{
  "num_hidden_layers": 8,
  "intermediate_size": 384,
  "vocab_size": 1139,
  "norm_eps": 1e-05,
  "positions": "rope",
  "bias": "none",
  "beta1": 0.9,
  "lr_head": 0.00734,
  "final_lr_fraction": 0.0,
  "max_seq_len": 256
}
Each number is 128 + 32 x the weight over the matrix's rms, rounded and kept within 0 to 255. Layers, rows and columns count from 0. Numbers have three digits each.

# layer 3 MLP down (transposed), 384x96, rms 0.17, rows 289-311, columns 0-95
101083090145089138153147082183140101143136126106145152182169155112129126116122119114080127112100095153106185118090045095153091096123135169138152111118144156180167011105136111099086054114116144143156133104117185081122138157175099098130129087123086118123116114109146213106161132098093137121
161146175153096135140183087093122062080159096146141108132138112144133118153144159139111130157166148099162106153109062143115152130142168122117136150087148050177122151123083145119143120187115139107137139153157143124107170190190139122137195185131159110148160128105083115098131095132089182099
110112089116066168123163146093132156072112075131138099151171163110136102129146204093133129144078146140108112151115190150106121114072130128133124140144086132124122109142113167198131169111133135114155140103113100121135122076167123148060148151132104103124146117098155120142087190111123092172
097073126091115122124139159143134105187106121124105113081137107164157108161112106194123126187127132109189184071193142155094097035114083093100103092176098148089135126155169107090169148164152142195080154143138118101113138132065158157131091121128147121149195104188108148098164116106066152117
062106139144138114136213094076140165134105162243108156085170152167138113155138145157090102143095179100152088160165188145083137115102148167158121115150173075154179115129100157112146139092136098137143135134115144094092086137180139167170126129095149066138075134096139164148165102113126110090
091110139145162090094115105089147191166128131135062177118191087147132113111103074099165117155077088132089143081134142125116135134104177158160127050009099112106130131118143140131128150121156117137193084144131134175135151156208120111157092117121084121131136154132149166109132171119074139190
137189155158072109148084124087146124053079186144144124125116102154153155146101104086097158175070111135126141156117113085146108099099184109099074149124116116076112112142135171115060110126154089182146160115141123114127122093089119160151117142112086110134070121068096058162111106136189131152
147139109040175089121062152198138129146111103133133175095108124095118178103105143169118123158098177102139186131106170068166136137146132132102138123127141151077154113127124148096142098165138155116118088067134122162192125171140138131114129078222090144131084166098146097155066147093094207171
128120166130134119134130112131151114116089146179129098114092152133124129144119118137160130137101128100145153090131118163159101163132098089067038129193076055138115128159112171102143125163119164067161093104131051136159154067112156134114166142190107154161115128073143119112162112082115120127
087151104095119156154129118078121152136124092080166102125120109127128099135191110123095133134142199137112114106167162086140097096149155107107119052039125149152142153128186170093167166077132150206127135109087102113117104077092133151190141100107120074112120163188088136149110175173113154149
181062107175143131127137128129131141093125090143145107133098083107131034095154135135137103111128133167177078159116148174101160117172132195080140092124122102115163112170159135145092111129141111123075108145159098131149082146082148138145099117096116165097106128118131094127140103130216103096
139089107169164147157093160128106125152155107107139096174100118178118142144128223119126144159100148144133118166131107126169130107086122070153139141112124156122159125165121068113129169092174110129183132099181140134080084116135117169138103161121106105118163135141138145138124130122156130156
087071150181131189120120119123132117132116212137114131138134169084151144064174124178184179103120059117095121170117110094145117109159113107094149137178131152142144096123105140132110097119090123093153118109145110054144102147105146129088104156172160143088143119125197188127078141135116146095
108140156156115178138109151160145136103112165161126149085149159079176136082080115144065125106134101143138192108151064155145133101161144104107166158109136115118122174125180128168126119105133127106174124111139154131103116129045101089162089062164102127124167164124149125092158127080098126084
098113132141165123135104125128135135107154133029147066210117144099121163150079146109086106140204135066159091090119123125132080116135091109120135133180142122119143110123111180084125170104180144121166139118118122137184151129191141158078146138082137134098144117128094151147043133102156172104
160083151133161126132135161082128095104140104099074109144100138153139150100160079136140182054108093086070124084098151124107113104159143158123170111163104133151129108130087133145062161122221136116127163097126061118105168131073145133113205104132097124187119116189117151161136109142172136105
126160109123077109173181148129104170159134078130134099116115106133112054121093184131137107110096127150136098109141095105173155099106110129186135120156101132102122145066175107090121084183114154188141108121126069117116127139099126127105179142130160162151099111072088114122162153090093119101
099132179141165163148083146141141157156139105120157168129157086099121127078165098125134134133118152123179103166059101117127150146098100134127163155065145073144124061152107190130138145125142098181060127079121105096187116151123116196113192097100117167104168130108175119140132111111107184097
131115130131149085176065079105120058127142105132105163093146113117151191162141185121141190146095127116130131170157155145103135130147109096056089120119154187148128181122139187148203131050089129128113166090148123138156142059085144128105096162121159138172123088082184076161102196155141107193
074161101115107177109168149202102207091134188104109131080127136097146131118099153123087143141095158145099140131163153139097132104144118084120148197164117131118070107156118123126121111176137156122138133048132145118165144113052171150106075171140140179165118069118065104152160089114140156141
144159136138137102121164145190191162118157151104077122162193141124138087168184143177150168163094156113183153102153124173081111139147089164142127156157182112093115102160152126126112120148114106143150144124085116070201144083239092128159163159133118174125100145073123110143135110131166094136
154122134144127108103083159132128063074085101080179153110108128137148106137076143077179094148079105132147146165111182148078117132124082186156116203152109131051113128164081176093140115195084136129195129158157153169109143106117101172120069106179106117122139101104079163155097098135127173165
107129187063150134113106170092128118108139159175117121085151087133106162098132138126175144139129152070127147135205124205110135146119148063111098159075190175187100121105064172114129106176133160112136136178094135196098100095181154116189139171075111105158162215098093156086164079116108160115
# layer 3 MLP gate, 384x96, rms 0.259, rows 290-312, columns 0-95
180162181129169115162110102183095092136124122176133042120098176144124152124034099112153122154117123149137143149174157127142103142072124137174100108133135154180068144163078137077108085109148064094069169147160132153101138118130119133105121140069128139089130137189150092125089105141103115129
127103127183063129139139148110136130111141124075115108109176120142115124143117143109093090106100095093113125131096110169132142135104068123119139113142097091174117087158116161098093160168169131178152152135079155083152183098172164117128176121162111170197148113103124121207077091107125143118
189142108145100135125124117116127160104185108117037164139117181119074166163095129089167115112125120139092072103157139180157092131173087164179139116068195098153111125154129169117024142127147133127122155115125169117050095100141104102134140087175071145088126132079158144151138169171163091122
099114093219111097126152069156189126111088138171120078111174146116125126125151176172089096131136222137137123182125163072089127131138095124130134100154114108100158205171120045122161140088168159121120109111034211123108155137091184150097091160089179103086039054104152130185105106089137144117
122186175149142096120078116151142113177152149159133149117174141172156114065100074155115121128128186143135136115073119111094132089139076164151141094095102069161144142173128211137095102157123065045094175110134166175169111141198108088157126090137114127112169142145179085112107104110093138134
093139116107152105107159096101121172111098123144110090174137125114128135146140127100118096106122116191114144109158141149136150124117079124123073193114094159084125096097094160122133149144090096141130064070158130128130143172167096152133120165160131161069084151130125160132127130136101060090
105093138110136074077111146144146158171108122134127142185126097053106155140164196032087138110122118066117161141119117143113154071105106150089172121129107159106110130123206133136159169128109135106048115121074120123191169067171125103133159079066120088130152020170078145108136141117087078120
149058136079138136119086178147161165097071089112149088130097118143145131113116132138151140078123133134110088180132146103152198107111103119083161164096128146155128134110145118138128148139122042122106159143104144204177097131187110116152120177172134139116150171177175179146137115139139174171
118103156140103158148144125095168154123072104132136193132139104149059116168205188112101139154070110113081114093122069118130123111113088153112158093133130146144114134138105110117138125162088145108071109134140047233173095136147117135119079119108106128191151088117102165067146118137142114148
156069183117134149134122140134138138123073139144174102106138140176110126151155142158175069122146143120146098169176148105139112073172100148132157164080109141114140108144148146152146119173183123133116073129152117118117111120087171135149125111091168148075098095154127166112107180117131123086
180107167116120143099167135127118166104108139052141174146170106074135129139122163084146133094120108124124143146142096154133191120120151179149186113081112135126127109128197148192146147153149199137145116128128126127173140122142140131119136121147120128125137152151153134131091147168103093143
068157088115170091112107119089178072097146116136150134112125087140129140161122114158126084116114169156186094124105160177122121129152148135191116095128178097141084157113176134153157127125159139097129168151154164144047057104114144093089128121101147145116119100133141097150158123172174155161
107119096115109097144111144123112126110117100093106100162126113171126123131152125166137131133094144157130075193074106113123153153202126122111106021118071156136140113091110075119143103184155117144146134151133145148113084128163117138113060165110108149076092119111084122122105094091196094190
158076160178116101147198098197197138145094157129108110127141125089149158168141145125157142110141088097138160138099142099116079126110178103149133191152111126176151082092067125150063175063115124085118141195118108114129136131098102189131100142076162128125125096098100121169128120067109150118
162077085117094179123113192160078132102115058069076087074125120115113132101084081175151163040024164117134104148117113089129164135077083126147143050142149136118155140072126150118137131140139130114070133100156105154069149110165144083184089162154096174141135077114148150151174076161136071126
085118184066142123123170125189112076141135122107165126106158071117146132122166116127140131130129154161126112148100137109109057132168136163118112095162143118162116072111135130106112164121149149104146145157130086160164154054135130135144118139124170111124094137114183104176131119193127190132
159134173129091174100194175137111165128143141155092132154133090108179127143134125130084166148190082101168128127109130115108075171133108076111097144100116153166109143130118134087090138098126119154148122184117138094179160096121113107153093187151153114103095054163123107167110155142088080135
182115128083100160172114211144120129166175082118130125203159122078115051136141162091129135066039146095085180136083062092150189111129134140105092147147160178123152026244127187110140120126115087075089159124159140104118195092112125052111113165092127163086150073173117150102099121170181179119
083120106128092192079175112074087110146146099094105114167136112139134100134142130129089065146134085168125164151159093161135131116172096119126110128057101112173114128184159172119110152116139180145102090122165166095128113082128118162092167150140151150126165146131096131063152174124151087155
129097159106175098080158104148175082142120147102104120139150152127126092176109150103107129091170098147133117049136149076163124141170134119161103145077127132085105159110118043138096111089094123081113092115073068110196139097100113105157177138102139115182168161102156139124095068146113119152
156166110158164146117177146122116127162129129165063114132117124059130099096129124057088089120070148170100132133140175125116128128187113150117116138123109125153159163088156155148157183108128129082118088114145173190102131161123082085157144105089104193164132098206150153086156198100125074093
136171095107114145107163047169140137131122057107095147125208137085165089131135145119150190155134184174127079114107139091121127135174166095165145042194079084167120117159118149079108129142147099101126188121166193061159117148106169182039116141129125190113140124193111117144108082156168126158
137175160135116095123141124095125106162105181072116101140125170183171105099114117095132177077090166131055097158104120109100141070111132132137126076122089127125139105103103149134167095101162165057104121123158101135153161122123092162117193140105129081136117112081134110180136118084131103069
# layer 3 MLP up, 384x96, rms 0.239, rows 290-311, columns 0-95
143189174074075116134111142111118078121119117115148111119132113151140154132068156123103090159143156137157050109102144087145132105098128124118192139030118082127148130137091118118115128100083136106116162089141096130181129078128104066089136113140149117132111139119105150132137122111127124071
166147112160129108126142096186104160149092157109100079141171146147120199110140103098145209115156117098101102112111084105131121115071089156129162133110109144121169126069117124153142144089135087138068138185115123124117127122171143136132117110154131122144144173139101131110140137130130134159
122067074153121073105140153111189074121147149129145106157101041146094127126126080089128125177152127167102079139131122158132141100179149101105159122164133116095166119166148142160145182103160165110101140089101108183155112118076132135192139133135127136092128144109146129077124112088152153121
115115148124200188128112097141155161149113125048142113164091136066128141121153168138113088098125077197118077150127140111129205106096149098145117143144081157094112117144041140137112122150182131208078131174074146138120152112132127099117137179132146134137134074146054140164114164216129158217
126128152140163123171108181072119094169101184142105143126091090135136084131099129158087138163103148102092138138122135146129152156116145138097140188109115097160098155096143114154178112110086140132125125206176206085105147156109103123118096125193084133104143144119155043164110152076177112185
142149111112166071173136140104140133108131108174135184130162176102120146128136111085100124098171093159129194163187172106136102112101095121057047159112109102154149135123156107129116143157140080109144110110096100078107140120176067142138113164087159133144129127131085096154125102151169147143
092096111123182125099129005134169148118164129105122178151159160132115169101201077214163071132074159108108167173162143079114093080154093112166106174135147160140093155154073180086103156122129143153165111050120164158151094128161150108158157159164115116162094147119082074146084106146139129103
074158195160197067116154079151134120071136072140101155153123146144137142067142088184195140109126161098135118096135148088137127122089149093159093100109170159143130070122207089091171111133145182178091141147166114203169093085144098162163159165148136100141124095142165188069129165143156124105
194051078133138132119155137117140126167116036119079199080058159133136115119142157090160096156053124128141102127179083103128124140080102177118071108139146174156156115109110123095119142098137144056068121170168080154109122159107134175132130160087099124109117051118133123151126156108124128096
134148174114077129133171119159137118118142124096153125177137081133162117115151104101148100119118146169108113114170192136107129152143117175109135143151127151125086119103113131154132095168135098116136093162138100091138116091125104174128089144115054173099120115140167117147178105129192079146
136138090143092118129139125128168124071049165131098150081142111128112117083177062137087124151114125144107120108131116127132071108184084116114149109132118115120131123090102076048143108130136090151110134180143106089176145076113132074140086144146090124119081120117146107096140103122122137096
113158104116109085129115138135097113094111097107117148140133106070181124160086169089124094120069162137174124100135133113164126153139115062208097143155077109114160114193129094058077137161142157113093156114102051161149088114175153105176144168145043103094180116174128108140117116156184136176
118152121096113116135151156133121102099107160114099120154139165171120128125147144141111131109105122124153127170083106120107131145167119110111111105098105161131129163062144112133156126112152138128129164132144156133132108118124106103123068118096106112096102133113078096107151157108145111132
150142081100068199167139172123084204155099183214124139064131152138120079124167139147152159110106138183170157112151165193124143158094099141191173175106082110129079130107140101166178156126053047167079076133097132151155110113074134117136137108123146147136169151105194105110166178106129138139
173146128117176106144125135155123073179142190144087133076156159120098149111125091124145139090157136103184121127137137201133092115080140149142084139183141162161123051120102165127156145099117072098153090039139151117117164175098200122119100186125100127133166146150145101125144131115132106107
165094119088137120099079134121110123150151132119107144083114143123149127089106172169169126130138074091117131113163117134175134122180156222086165154124117130097102155097202104144130139092117116139160133130107141068081100124125122138094128137141143141154098169101132132131116148130089153123
154100049099171117137115085116127124181203135058186106130142084160121192103085154094151140162133152150186171111124170110127132121145122151091120162223121115172116128139138109124155150165109107128113088164052120176082095128113094067173116165143146110175192121132110137097136128128159097122
101127120177114166093184162135080192043085100148127162138077168179088098118182115115128134195153161114135049140146210142136103159171118160104080063148099111104147127119140062077152149178150090157176166091095111213105151147161131139070157058156127138125164136184094067089098150228078092125
078140129129130185132161114140142059129163118138162175182172151158163149126112145157153043104104167169162153143087079129131090124159170120142102105113106120130157070121101085083121139070086125130163144138119112158098142171146102155173155114075128183163132081136096128102111146112081132162
149083137131118130187159138164106166132101085173159129134173145148197105113080142145099104153151113113097124119174111220077103110112179098143126096177192080146118112143124151140138104167163142133127111147134159133146062175116117108108166064161113120177159127147157105142086135060104146171
168183127123115117140158052144090188129099088134154123088109101083132112143125148102125130121053131101169146174093148077125178208129141173147172141138123107180121088116164126087137110098133127107174125194166122138117113086161088139159084104071116149109148152169098144102097144099141171155
070167139127077104098108059162143174130081116106126110105164062084160160132123107123100127135087182122152114067149120117107119126090167099137165107108080142166133094180150134109124091134158153092109119162230151206155152088173164157117148117146047128088135134167079141123088088098126140135